From a checkpoint of a small transformer trained on Wikipedia.
Size: 21 layers, width 96, 3 heads of 32 (1 for keys and values), vocabulary 1498, 2.37M parameters.
Architecture: rotary positions, learned residual scales.
Training: a variant of Muon for these matrices, 102M tokens, 12427 steps.
Each number is 128 + 32 x the weight over its row's rms, rounded and kept within 0 to 255. Layers, rows and columns count from 0. Numbers have three digits each. The size before them is the row's rms in percent of the matrix's.

# down: layer 6 MLP down (transposed), 384x96, rms 0.167, rows 173-301, columns 48-95
# up: layer 6 MLP up, 384x96, rms 0.236, rows 174-301, columns 48-95
down173 091:163153088137152079088147162139132099138096161166145183142142115099144121127151154112087129128194113100205205091126096106123132145124108161139091
up174 076:151196159114145177069134119142113158124117144111126116090138114139160183126152134141125088123122180153137089131086154133152193127067130113083123
down174 070:089084133202125116114159143088130113163136118135118104149117051100120107154074123126117134117132176083163195118131102158204076139089086111145139
up175 061:095173128077157157158100168139121157109095087092130131133129152144127208090125143151166141131169116124165100110112054100093084132092161117104110
down175 059:164149159124137172150108149098116111120143138077123131132169058049192097109126141149133107090158203133138177144082177143134141104159098144155110
up176 092:145165124206139172105097120112122044145102151078101155142085153078133067165173171120120093148132091135102151146084124150103144112101134151141104
down176 085:156074193078113116162139130150058191141115087178093128132132065164164147117091141131073127107106165116195144106147132146131076111139138112119137
up177 114:123111161091127089119148104122121149165159164156189099114165129153116137047111175144130147171129134103142109148147187109079094126128089145140160
down177 109:179106150085116171112114181116110148115110082139144104124128187121121130178028160158114078133105147149140115137165158061120071199101151102101151
up178 108:090130142104144213142077125079132148115184120128139135165096080095129126132197110102097053089071125125157124081094089108112148114138086115150137
down178 108:118116151188144195108084128102051088098127131149167181154071180126101163116094163123154211102172116138032152123113139153131109170131110138154111
up179 090:103140127113162125075105085090198068103130118150073179071114153125073121181133077149176103110103109158114120133116206179109111118164118164147137
down179 087:120196081121069178098152103164156156167128137135109147149109194129110122152139100113146126155121134121119123138133148177123104101156098136132172
up180 088:112138117137169234109147110072153143131137072082160121133142140077104111135089111147150095185090057028142125079135131102123166118140171109178099
down180 086:097100157126152095073126151057106168134135158091156136132140089088130114086159163129170167160130101175110153150119178094163141169150200156100101
up181 105:178091157090128083094135074150178175174100137118135111107125161088134150115167130133172084121132148139177078203064107081162103191161071122111153
down181 106:103122132109108028108090092165132122156106118168139114135130193122140100092146151184158106142063142060138153171151087116178080145124171168109074
up182 039:175166112118161147121123113166179113136134158139151128146139167165147127154149133142184133153166129177188139144153143122127155173155132178195151
down182 047:104116077132189099154126093129139079116132156088089145133145068120126132102156098146118102136099094146169106147160090125123086096168126073152118
up183 079:110113124170190101125121159136099127149178132135179134136127114147146125166162117092184126197088107155156148127135155138133154094058133099150114
down183 090:115126127114141074096140158150112154179156103139103109118157106144127147164154118127102081120141159121114176158156092137150070137162138155171110
up184 070:154176123128106112109116127140147098101157136064101136113139116105114149116067175184152126161111098184186143093160143113108071129075147103100131
down184 066:098140112131137161136083106151100168114141057157144153189147066134119154078095165141119082135170180160128057144090160139149120106107118141091121
up185 105:115116076100107158154089133122127134132141114076163133159120143177119139114123121151081111158167104173178127191169067075131128080136116151114107
down185 104:144079177171108134158110121074111115086096134121136138109140125131142091121118158173055124131178117094081166155098170162168070180112113139138078
up186 098:161190164108155116129174083131116118115134184114129076168173063137125057135130129137127141121157168171145184186122162164111186128112128117143153
down186 101:124090127119087154102083166142146155140096051147135182107096165144178157151082147167149140114127198109145090055148106164206171113149074174157101
up187 120:123124165076153186150133098151105098093162135132096101154143132137133177112087153229091121117140094162138087174082084102134090124161068104134136
down187 117:104121139179044113096147077132130131115124156159117143129167139164150130101133163152081126122112066189124165187156127159116181133109091160137119
up188 079:190182161132153148086123144115159142115092092131125162144123080118171113166178129122140118117158148167149126096149134132113156146137075123191177
down188 074:078125147116142117108130067097095109133159092129113069123146145111087136126103184129142127125143168114126133140144117104144139169102150143088094
up189 105:095165078096137132163119112182129169119122110108165141136115104138128149172141073094163112189117096113145095142125097156124150132152112137133062
down189 099:094096173056141108140133143154088126136122080088099102170153102108121102128077097107167108070103148101122175164091179138123118151110174136109111
up190 068:109142122144120161170088078119208089124144060092164138134061146096115201145133146106162117118169180135153188070130099170154153169185122134163110
down190 064:120031133104148127130170106131112117180120122158100160093206156164107138174107139193143056116090102072101111111099164148096087056087135180115125
up191 077:158075127169127097090119136133170120173127177153160101152160160094159138115144216167108130141076148120156144113094129053133131165129154191159115
down191 081:166110127192059127088084150146140172110146153109125068186129133154086140168028145134151111058090156115106096117111154120129138115140085112148132
up192 109:166114122124150185064149161162118107162142120101143118139094120082115137205158143204125085178091146115104115119131197113114131112160105114174156
down192 103:038162150176159096146157138098213138093124156108103126076112105082151068106109150173110124116147090185075182106125163114081127213130217119092118
up193 032:161184126083141159079138109135105087137099152075129147127131138128137136129144106143129105175130114158179087103157155164141169103143168112057152
down193 032:098138115195134102171142146102139080122137120168086121131110127134147149117123147135131166062170178154124089152134075102164062135115072129145126
up194 105:169124090124163117153080105112117139144130119137080169111159094179160107151154124151153107158098126136171133151124118140154124107173136072133187
down194 106:200150111135077144090112124152089144161154126072136107171114129063124108157161165134082169103154121161180086152179114142144109176115154145176079
up195 118:093156105107121130147177098104140130175161083145159120113111063132204116130073124073195064142114102161136166104137161084135129158126185107127134
down195 113:091189154150072113148133139162113141121114125129106137056162174130129193118122192109137108110123127128138120147120179054111131095154165164100130
up196 104:159078106176180159116051080112125177155150127070128125100129142157152081088158095158142163061081120140099094132125178133135154154083095130129133
down196 099:122082132144103169116104170114150115088138136136120158141126079113138150127108148127127071089139086165073158164099041178115194154064172144134116
up197 100:153155119096095176142121074124143125080184076096092143084144084142154120102127097160132096103181150122100121149154197073093168163196124117170177
down197 107:162095128103098089116133147172146101159101154125123175122105160146170070117072106151172139091119094103127136166107229142160088093152179160093128
up198 078:150128116148127163162131115122109124162152180130117101184062169088131139163158177150199121183141184117106134177067112095147159083138098144141099
down198 074:111142180183123157105088070143108110137152166137099139135120151131150149125186107101104208150089121153078102098188149186111109108178158131161116
up199 100:185130134147127147112089133089255138141133184138106144079068132126152174097091119083115128130160106127150127147139130115089162138156113148141123
down199 097:127118158120105100120132141120064134126113190088101088123187129111091055106106146138184115150126146148136109146166168145176151147103113142052139
up200 075:137122075148122161123111155090099114093150120105192117175120127105164130118113208156149126065109098158200128095161092136125081095135101127123098
down200 077:154092060212149138159079098113114083118140186146132125124113084130142143113089103105140102201102108117151165125151117151089164124037084136115160
up201 095:147128204172112116143110086113084162055151150113096146088134141179105114087183136131119100167119121166133212148082143136096118137139152154150179
down201 089:185170103064123120145141118114113147147081189119156189125130149063087136139099185105159179129133122155148081113132128198172125132136168124150187
up202 099:141079114114086142138164083120163090105195121136171158181180095105093140112145123152115165198100176107116095107161144121086146084144115154155165
down202 099:139155126141103149096100113130111088136173110074106147136071160172129114067175040113127212168153093154090146155135062136091112093131189203155108
up203 100:145125141124092158119140133162125149129140148140148188144104142089091155124191126083136115121080064118149090077130121106175143117161055151161149
down203 103:144166106079120161176083119101081108143161115143113040152138091183181094115147093099112064084126071159143134140116090105150127155122138133160132
up204 096:107138214104174095072099177108134150087129168158130175121151142112139106126141152064109166211138148084155087126137111130139118083139133096142127
down204 085:176119118094123160155092137112140188168089118077139176147078159103108083132170136158176102059175130149165105142115144165150136133107121142107164
up205 107:115125084077163130126153115095202133125133166143066120190140082113185090161106130148138082094111106132135089087152128159115047102093151173149071
down205 104:140125146059121154113135144143136155146149134107077123169064117172107036139106146142226089151140116120140099114100136149128113098148141160179180
up206 099:079069147130149168070011067136155174076136128122119195126134139128071126128158147091111105120095137095153123187116153113152118136147108149183136
down206 100:122139058198186110151176154126138127138134161081115062137136160126130168119108096104150111129108162108140151104124113149109097135123123124050117
up207 091:196142112083112132141185130096120108152152165052131109121119134118132116122199129142133168143090115124097091168128122202088091113118147135138150
down207 092:174154135132122137121131200156123068158126149105044073103097181182138153106177086149132128130119155164153090118132156108074144164185173105134140
up208 083:135126140179177108135149065101137127082150072187108086139126143181140158110161108148139162115095183164101110147092111162055135167130134102168173
down208 085:096140119078130124121134149116114121094106132095117170155116206152166146067183146179096140146108111155148080113163115114115088083150136123149075
up209 110:123104144155166134128102123131136056127148140093115135101179070100107109138145070098123133134075134121165205039135121210093144131141131129161076
down209 113:216094105132138144135131064085105154105099179124150141135119135152183158138178172196132107097123071107098144146119084128116116141199136124112146
up210 101:127180105125192136114126080034154154069102107133177163092076107136144151148169095112133127122095109174142082131130156146120127080097062149168056
down210 098:160179071114119113102154144222136171147117147126153149182095159111167096098098134148123112184067123066114099064152132049109175134155111130129136
up211 093:158093154187151161146147056204087140097112128074140109152102099079115100112146160147134117120046109190152077092097166129157153124120130147182110
down211 093:125106144142121120116143134109094074084134160113086113121075173148105097142089154168112071124125216055123096136104109144149133125141146126172220
up212 094:120104156150134130133103095103112089170132076150104163047146138170112174101130130115121186118098187179141137105152153096107153143141127147187099
down212 091:156161087095135118169130155068165093161154064135117144123120137165140115159158088108133100127161119210089145086117151148119134154136082130107184
up213 114:143154091081089129110169112162085149086145112130145092134139102091109161136075113137138136177079079204152079133067129079116162109162114135140141
down213 115:110148152115120180112143096073098114096141176141156116111120115107140094074161144137129179123099178162170145138171123121119153049152091098151140
up214 106:111116096139121136131098186133168147145107153192103166141128120110131093103132079110127120138152114120130074126104081103049136126138080116110131
down214 108:125161158138154129206130152169159129166096120120059077154111104138102069108164129147113087112152203134117155085177134177158102187157134106164108
up215 097:081124127139126111170142108090151107183133128120095070095227120136125122159166105092103101166113084142159143157108119162130149173132116117136175
down215 099:143127130125084141140103158109143170062085066104142135112077115090107096119148160099097120183132146139175180114160067159167152145093087133124094
up216 073:210119079199138163119124094132137118170162153110139150089150123218142108132123105157161163144178127197123169122133099092134083140132141149082136
down216 068:091058144181105105116135156137170175086118119106185143131127117087131165152091114103165089125096163126115085139093098184174123105085143131092168
up217 110:129091073160081063190135136135095150105151149162167098133169147071099143109133126122104102162139148154144064123111132121126134121146094093091120
down217 100:114170170104130159136140157070111123157087180151151090099199128145173163101110120105123166079069194123105114102159121074150067177114188154130208
up218 110:141102108145138091137115060170163190110104109129108100108150105160144154180123168100103071154137110093148099154160117096125141089144148136118126
down218 108:161148217137083099122106136175155115155122134172128130108071110098142094129095135144116209092108138140155120117169210052095139089115106111075119
up219 123:096154077100125089188140122143139120120095075081110177136118082115105180108142097140077158153109073095106144095073173133035145153144166157180130
down219 117:144052123116094195106110138087113140095172114112154152133110119115107115152078107137183155166107093173092150116106162142185131122117067185106173
up220 106:179058090121148142129152088121061143079181127120110125065181119141083080096134092105074140141135125098125122160133122160129120179130108108182206
down220 106:124134134165142095162114147145132082126088168121173194145172138108082175165163129132193121086128136163135119153127133097184110076112108122157095
up221 079:087062156079188117113099084155128137116132145078123121138084138131133098134109153116175109103133191130171186134062131104116163044096175093168126
down221 079:118129142203099132107157105101100146109124086084212122146089126161094159118141147135165091162156114178125161117094107073084138123110092189097116
up222 052:145144187134177140120110106212174179175122112120134144142076126116167099157159135156144117170198136147141125142147131145172139150156150176214155
down222 063:074137131095140076132081078136150088126157141113124137119107102133131170080128114117109093147103104169141091148138113137105118092192134045216180
up223 100:141174115137122129125129108085123157123196152179129154111147121141151169157065089195110177149146149124112098124145132159116129043162081097163077
down223 094:142135165096177120078140146085143149132121217071135145118101160098170156167143089126151102124128103088083071117173100077169132164122129101147204
up224 122:093126094172148185096078101148121125100135165146200154060075103090167106114140125122089122098095090156159111089082122179169139155183129141134127
down224 117:216130168085092123166154194123111084094096114135171124149107092177113122068179127107124134092150087088134155151082112136091126159079180103087129
up225 096:118156172169149152126119060064077111091093107115121146143127123140102165160093120051098132149148113057110132142148136095084132129114088068142130
down225 089:132150079089133171118148141105132116140097106176105125180086140117128162175141113141155207071093077089098156104112057145112136111131167163128107
up226 090:166100134062137143112128117136146128050171102122159155089134119100134168067122119151159120142100096158149143141125153118132148143142073131170127
down226 088:128143121109141068190111160195127092184169080120106159161148090127089101099130104137142106105134111153159080167159113085093084134145111136081073
up227 089:155183097113131097153092187128147158143098178105037129128085105108120142135115144095050150155168115047111102131158097089166174142144129081129188
down227 082:111132127164079218129133114131133131113100135158188150111155102075174142097097103157081162103142204167166090135117118117159151118074130107163165
up228 111:110102149123172099110142101158161148126125111115132170135187116109111105199134123118147051165152128104168164185122159104111135093069198153140153
down228 114:187135092137114137139179099087125103113160112140128162130113137153147147118105149151105118075114121120087158148113136159111161132206171102109126
up229 103:147093078145121211121112176175146184179149081145114104119074113168142155141116115129123118166136133134129162128139088150065118134186118127189109
down229 094:134165093166129127095116162085144120106107138171106079150114165120120095146077116115162122158154139141073154141111164082113127108157162175128207
up230 087:150148165100135091131141100081107110136077142143165100126173147123194139163107135139168143169177134102174112110148042113095146111084099145159102
down230 084:108111093137097103175114153095131209154116164132177096140173133145134168115158108152090192137120120158143154103169188184132089171135121140132084
up231 099:135090144172134122142162125119149087087193100100105164124131138105122118127128090109120194160125057094107109159119034127155112111123116137179114
down231 086:171120102166146141162140132123144135120131157132147111133178068098124156122111168187156147123184207130135095144134102020160153113091097135101151
up232 098:128077080127148134138104052128160108143141071158105183132115080092136140111183111123117117121092080099151093100163125145097134088136149171127133
down232 093:135145097117091154096118137141127190145113131054103120109150131129087151153154092131132130117158135170099100177104110132141106098091094120110130
up233 109:081143150103125155107147115095149138149198145096160111068215167078152085204141152190182105152129087113147057140133123067144085131129136106116162
down233 110:141127146132098188091122134168124121131191127091178175112136089127181150124154181194147132117107135093088070118144106099178107101108109110131148
up234 101:153172142111094154186112092181105185135195176106148125088106129157151118130116142148128133145136046139179104173096134051085117161122180090154120
down234 095:120177097156108123133112165147146141154140194100129077129165083194148078078106174099092137109122132102146150167080142135164122176093096099147091
up235 114:138116115116130115132159111077057124128125145118064090133149109098106152169131084129087161105155110015088102118163145136145145178137167133121088
down235 133:128172138175150155114164118151072137109127085094139171156093099108166213178138127123126175098147134032130118097079164101158178118066153117099088
up236 097:160137049132119079150151111104145093068082166111146082114099145136104148110143127079143126072107110069178099081101093070147138129120145138139132
down236 095:182098157098173113163108125054127116112096125142125124124127057137132156156162163122189141193126136125158143148117072113139145100145079084114079
up237 105:165103138123170117114157188133116106110172118201171116133124135114106110175184149161093109189091051107137105159127096079154150081101151111130134
down237 113:081103110148108110048096096176152130151115156106156136111120120183101079123123128170124116139076127083070123213147158087130084144150165107097114
up238 121:057097150114138107126087134082182180167090163099135062093162132109128159158136178119138073143132145154129138146110087143186136118161153035148136
down238 124:141093190123110093100073162175106112156142140097159107119139134067108088141157155142101148123171128156094151118135119218128103149146141185096133
up239 112:087100147103176132119125146125180129094159120154106079125097120138141141126184137132156145182114130133092124069140060099125048156108112109156107
down239 128:085131137166154085170111161116094158157141104146125106097184084086099111156136142140117103138096137145113120064121179118115076155123166108164146
up240 108:143098106113152165133150050102195142109152151137055200117189117122118100132115138160145114108119083170099072192160147157115113119116085132166160
down240 115:149122097075109134148112138148124158128131122060117131151080118160146170101122069147092145120127103132150115139168156177122137139119103102086069
up241 119:125120157071128077151085135120115124168158102091181101071147062147109123110096155181169159109071138127183036094187129122154131163140055098085107
down241 113:082113177122098124120081174174073099131086117076153126141115177154100111126145190149122151139100182119107154128085119084084115119120125140089164
up242 118:132067123124153112072116101107069106107156102157154144132204131122101128171117131100130084116126156147141042112077109087105094088096086102145137
down242 114:124120140129110131116107146185179168133139077113098134115107143159099082170117178120080171140174126105147169108092098122082144062123158095093151
up243 107:163118119071119142116153112131100130148125192118148090171161115168130121094152156128182086118125126045146171183126091120140029114146151144119215
down243 096:113118151139112138156122165172181093110063106118138217107100182111144142140102114121100173138100101115137209102098157094133164124095157138069118
up244 098:140127071156121157105093161143133147122129136138093098102121148096086078122166105155104101166087133138155084178115124136152198106115157155111128
down244 100:123110114136156086139107164127148142078116104193130171140170041058122079128107186109118152132129132092181110122152107123099116141157156115184141
up245 106:158163115120157147100124105122159174088113195147119141059094145103196136121162093140139115124071156153185094162137134093095133125168115118117146
down245 118:172097132125160158100122074174115118079123147130176098141099105116136116132146109136209108143175191137132100144121139127145097106112096158109150
up246 112:139155129120146152155158137142150143125135147114067055086175098125139087116136150100100123193110138130114134104117100085159062045156156130143080
down246 111:211150138164168131096171093127114146110112127161156159106139153152150131096144131118106117113164147162145183139140132155131120164102098113146116
up247 104:087118107127113111142131114169180147137111117137214166068103123141108081162120118179141127173097098129110108138138212128043183110120111104134112
down247 107:108126137159114181133106135130094107168101132194085170163111115133110124094143180153151173151146088115154100123159120157149149164096134137104152
up248 109:163137072145114136213155100167153114143110113050178179142139120146096238119114137099179096125132133109183165124156099161109128084113113126120142
down248 105:121156180185114125085056112113133117111185120140109123103104156164185167081160118102104152062150141191149104162124070187103118154096120143123125
up249 116:108127111111143111128108106106103185118065112140109150164139067197153183099154131076125131127116102163125124127148089095092098171084180142136121
down249 116:137072116185103133065119092147108128104107089149153141103144205154167064184164109150107116093136139154138088133125161200132089115152173155114106
up250 102:077126115090126073139136107150117106151229142106133087175136122101158152136185136162170133166166086144138147102107117137161150116153097199113057
down250 114:115113158147141107072136150076114136097071120112058089115113107104138088165182166113188178155198103098109070142158098157128144143136087125164188
up251 095:112130101103125148179104088139117147140111147176152155103141130085163094157105191134170142117066070131129089114156140107119112139096125144133127
down251 098:166148125175076112107118079163126178189107096092145124082158188182104165166107118128093134088147119140122180160147109050076113110149111189089160
up252 106:135127152123130107053192121099122141123111153107110128175171112137152095126198156121043066123101096086100135119150137113110142145115159112150127
down252 102:124075088135112118238103103150091091143064164137126065142121127109173149126143143137146099157142136150141156116088185099109132151117124153104082
up253 088:137175090092126128151101118115129138151145182093166158120122181135088130170106121108133088140164046130095119152235115177103102151122116141191116
down253 084:103145037123118109100096132143172137139147149104127071122060105145109155132129172141074178147113175169055131123168113100114106110117119162141127
up254 107:084104114151191140092185078162124178165223142106090150147134104121113145151175138152177111146155103170078115148133188171138118161117154104128128
down254 112:138081082085105128149122136136119111145214091190100151134083124138176180117122143134065164150182110130176150147162173116112109116101129137165136
up255 089:165151133108093102095155130193167153115111207078131107069116122110157149182120149137111141185104136107151067153109089075159190128146128151115118
down255 088:095102174140193155101107120131099087111105179144107171097143077145193163161108127139164152145121097087131167194154079078134153141194116120137114
up256 080:148129136075167166107172096086113191175137128153097044148189098144167097120173135095095139136119116138126171170157122099127111148127187150193129
down256 073:200131089161130098100142163088187087086091098137087211182138158115114182129143116163131070138165086135129106122106107194140130158108107146087079
up257 104:071163135073109204136102149091121104123133100110180154146157161097157088135132134117161165152086088150109131057103183145144166127180106091109131
down257 111:134121160165187081091137096143112104106122117124140079088150151139094137069182148082103203129140158125077230094100134153115178104165159103091119
up258 104:150090108144126101125169101070196143124132165103149130201128126169122117154086155161155127136078155116143131111120114135110176097132132158102110
down258 104:157150171105127072125148134154129184138155141137085137120121151158110134143145117191104191092141157196125159058125118152157101149075108110126114
up259 101:174191162135136136154074122126159160118089179158112109148148071102121090191131113124146130139122093165113147100210124144050147050175097135108171
down259 097:090113107154133035142132152091095102111120127145127135140115104092110150112100173102101113096172176139124148160090103126139103186105098118162100
up260 100:115121109108184087131067200112110053114121184118151115174124099124147154112132161129145154073060121113146104120161120124225091154128125140162137
down260 116:178124057166132159154147132123133118156114151123125097121069102136089173104112095114084168158103120135096113128137152142123198207132087141121119
up261 082:154130120115110133104093193066058145080151158107127125115149184076133154129139106096151081145130083148121171112137159174074099128149093146162094
down261 084:109156115151087138140085115102110186136146069089133149094161181072196132115100196129098158104190099112153148133191093135165111131156156141078083
up262 054:141143086132173142170123110159113090147132146060097171164099102137116116194168157130152153144156108158144172127094146117067168122126234151073134
down262 054:116149113117045114180091115128128109133172133169134119117148134094112155181092128116129109103128128119125052115178139182178115134144052162146050
up263 109:066135137147167160137078084131108135154119183080053146151124099113151102106101152152094110049119113151135186151144183113135150114099182140121172
down263 110:136165144120077160107097088149155152123152144189156131133097151147111169137176147092147071134125087115097086141089076150118116167155079124106162
up264 091:136124100076104125126119134118151110130138176128122090164136104130131176132098130134142086146212161130158113198159118123067051143112151140083167
down264 104:092127164194140105127100088141139091126135134123059180132146150125130148096118147114081192164128102087083141129129136214142113110155163137147181
up265 107:124098127117084182149106158070129101175099152116104120073138129097129085144127129178089103114179150142147127069070087155137110110175069097101112
down265 104:147165189117115144087127126205132143112112087113097125170151117058113182166095160138154121109135099087158152102080127157132137144143136112171118
up266 093:112120171125126179111173132162105122130170103145068162118097090116164151168119088076116091133110146131146135190164113119181148154152164148119147
down266 088:118100191139101142192138131072076144143170182150133073163146167134188136091125142115110151142154096124125142060112103160152135109111135130156090
up267 108:126162092118144038183064112147183098164152164134094160117104115169128106103121079158116127108027074107114077131122117185105159111113119170163113
down267 105:159113084143113191073168076081131174105140115103193088111124137106149127164196152121133121131159168139115144114152157127119080101146134168099071
up268 045:163153151147168133125136134180186137160138141159128151141143141134148130134169182161177139170154166143151138161168136166165146176161154173172151
down268 051:102117116111182073131113072124152100130145142101127134113123102097117129079187114138133108121120093165167131173135100115105107111194128056173157
up269 119:139143105097199108073161127138107176186131208100135128065163155138082134131163122075138073134139129107082117163181097070158131101143157131103139
down269 124:154160106109197133070096135145109144156188115094132078134094196140139176120139121087121092073116203144118136118145160094182109037169183154170135
up270 108:161145107185084124068130076109165171154141132136175138107152148168185178073135114144148110083121103115136154160141135152098095052121119113108051
down270 099:113138109119122168135141170112134095080072136082128135142104105158102108138091119109127146186181123143102078098146127174172106139131058150124200
up271 096:123175068128116110091152085113180159109149172139117160071148170114145143096116124136127148109125111100161109142160092113128184179143170124158088
down271 100:169158136113075145156133182105075094166090056121135112082132137081101095145130132110156177082148185114086146104081159123181148209086161117105078
up272 108:120102064103089113149122080149120137125176116119194150136129099175103101111123135167153087166130117133128204093186145119123062099145071126183121
down272 109:127127135174104107175131110122187098071164112096121177168133164122078131121095171131144130106116150073181088114121056107091205139162091143077125
up273 103:122117108153139114118183109121164127058144153143132166145157133125122070172145138148135138096108076192126118100110115114105166148115101093133074
down273 104:135159116138124174101131106114127139112147090096127167161128145124152078148130170090094131126039096090186127082115154072106137165174144117138149
up274 113:133156130126185095062148138155168113127091099126106050123090118098158145112146118049109101151136112177159086102116122088172129091120161137149088
down274 105:151083156156124062169151145099103101073114127074162061131116119105098110127129110107165161169086149164148150120126129118155169147117129095122061
up275 113:109126144082138113141109144118079158107153138131149084115134161148109097064154144175154146188086082109149122113152191125239108134134142128161121
down275 129:099141177124108184133112136170077147116100120169103121139098152212091129145166148183124145090154132120125149126144138118162107119148145183100081
up276 096:080122095126216158166123153152151139130101162082129111095137138077114153139138176166147100148106150075183195109122101112136107141071123146193137
down276 095:118175146118150126120178155095114076127097137117147149127139152078148162082122186177081144135124148148056120104129145059174118128118188119127105
up277 106:097141144115103115162112139095103148100119113102062092154092072088129110084189180176093113114124133112092124158169134157178116105141124095175115
down277 104:112151170086093110106155177156141105114192124143148168138082157194122110197129079163101160120088107088080127156112119140145038113124189164150135
up278 095:149174136129084135135154135081114156099130106122133108175080166107184122113207164137157045136087128158155102111102096111115126101120077147124111
down278 089:135126141191115070167099119112108132097127113120189138148103131115159199179089177120108094117106113158117120181060058078110157071139115137115119
up279 111:171128079151182122151195122116125146081143170113146125158154141126107122164125100125083124141119092091123192104104081102153135150109131134147062
down279 115:106150169119054123159117134159138119160137138130119090147109134111138151159108120128123089090099143122154057160157122114156167093165101113112115
up280 107:143132050156162105161123154080122151125133126093149093076089163064099138119147129144116144111186112172173143155069185126162157135155089088124100
down280 115:161083100131078107075113086116171147128113122116140172133140150158102095073099109091111110133143162113068096175179175157131137108120165119125094
up281 088:124159056130109098137147146070142126136103128167105148149088127101192106159155109138118070151054114167110088101141078126113118102141055079156121
down281 087:181106079150093139167120098105082112082101150101106134162136174093044062136125094135150156201191135145107100126079068137155163126102135101149132
up282 111:150109081099169103163162151110098114111161125106121128131089148070221138174184206117133141147113107139112165107167162121114119113156042121155087
down282 114:131145155088149152136100115146122128127160173134129074104183207107134091191115086118101132184124132128112104176124083152103142177153182149131181
up283 068:151116134142176111138121102081111114143077141125105072132143169101122127150146098195139111181127115109121086165121155145172155114161104145163108
down283 072:108146133123214136153111026132157096120131098145085114098106146108097137123160164153091124094110142087103113088170126112119124128145154105170093
up284 096:091108112152135157173110110117078131134093077158054125121141083152149118168118075154108118108103134125180110078163107125118101081137128180232088
down284 100:126145171106085168141165080110170186109145107102135083125083110160101139174121099132081128108079142137132092141111085144146133143133163139120188
up285 123:189186132138136115190140151131152087092126074120163077137178132078168128097183111121111114191084129096070140145091116138139141135130101134131175
down285 113:150079155120128122141125171149110125113121225142089150166106114125131130118123147197138114066179159135154204109091082048088099104119161143118137
up286 090:098131109082163113121101075082153120097137186176150116108149159115105124128129114165084113111149128115168112095195091116141065129121116089069202
down286 085:149087170078104115100143121128143161124108169087155089138121135115085141128182176099160139077061101158123169133111092111171121143119137128180151
up287 103:107073085064159154163127144101145125139147194068141118094160082122056148122126153114098183145138081122097138149129147138092173145091142174145096
down287 092:098131149136111132149155143100108118123073105126113159170096156093101162131148181153143093140148255125156072135083181148130090099134104098084146
up288 112:145109064135140144142080160093112134140170181118060182163098071117081154118115146161163123172102158140093166120101123109102104120154154059161071
down288 118:110128083138091161096127125134159086134108110160126079099094156119164096117104175139124143158116000138088097137154102196132132172208138149163135
up289 095:130146110119115152092120109127075123107111088084124152109080119081130169121143106122162115145099115151127110120088149095033092131096167172119142
down289 091:140129176171144136165190157159099174072091125122138124141162092095127109122121163105100127163154145149085179155119174102143130173057085091089118
up290 098:186208136142155131084067127139180159122103161156116093156160059086123089207117104118133132132113093128116158110189181148094144088154098158098151
down290 097:075097105164109066149168128095094101152148101120125154129076135134093132087094165125124106136189153142115138145082084160154083168075111128171108
up291 116:107132135153158137163122104115116140147128110094147130156109145109157095077205069041171124072093088133055175138141181130106121113110139067156145
down291 123:164140114112126186124137063096151155130124055122133026114072135115097153094153153144147169093106125122178181079180136112141115144132069159104098
up292 112:107117143172147101169085062115140149144126161113099211110133113103133140112147142142158034127125125178115184133091144112091203158115124130188121
down292 120:116133068143126116117132174101134190148143099122104172155140162107135189094124178084141135158108133120154135090128170105087101087157065112200149
up293 090:131131171111203085132126142101149056068137130113169079108139165087136121169170121137071082158049124116134120177091158124098112115105098105150116
down293 094:119180138178138112082149110156099111156070146060125125160121153123143058151115156142113140167125123172131146137145121108132143100114093188091060
up294 087:163057094107199166134132136111166142078175095155133158142153094136187148161152071115053140189092140150111102152109108149178119129120118161166154
down294 093:180101106080139132154143099147155097155132200124117171122092112140135127110160098111225145122101118108171093092139126146113129084118119173157163
up295 095:139119090128134121165107147120177124141142170124162118129128086149147129153177068162150097122084132178088100136130099162130150111134107084105090
down295 088:058113161235093177055123126099118067131161093100101158144101200170151086113106116123140153127085060097138205154126137120088154142131150151168144
up296 107:116175108108140118137156144176165118092162105149118146130125104094140120131188170110142089200152094116158085143168120206102154199079180087151127
down296 102:120169171132151156127112207146143185133147144165085086151127137163114085116078105128053132069117161118137146126153086091122200152133130089128132
up297 112:120124173165169099128158093091135086117128115060071089106125159164082118173174105171109080081094084085153138165156128117098153123143118125142111
down297 118:111101143149153123095121062168145089093089134134125178169139169137112178115187160172166079196138078146079127129144100109110106055066089188109157
up298 113:094113054077126148162123136160150181125134076139134132093128086102197072121106125120126148144189136085108141059145169165173073163153120092173140
down298 121:157189069145138142167121128124147116120159148167205131158100124060137170152156135056132117153099139092136064130162132110175042125178120107160114
up299 099:127170103112130154121059159145082127156125113179142131122172114085108056117130173182132139108187134187176129107114139085105174115199127096160089
down299 098:130136127107171089138163125095141151116136115078074140130090127123142136143105103155095085153074128068126163194142155136124126105116084136081129
up300 104:157033113116161122116162099159142058076149106130113054133136134115083107126116177127101101224143142174143136127132131131138135102089131067150094
down300 102:137109123194132114149084134113135101141140129126116107092110146185095111115161119155188118112174162125116144138129122082111092106124128104134117
up301 116:145101069148182189108143107166163119162206146139101107136163127134133158181175075171104133154074117117111130110078063107136131126178132063110164
down301 119:076100140069181178138095130137144121092092116193183088109105128096119091138164179165176198119150178136135148107113104213079162163170127133104190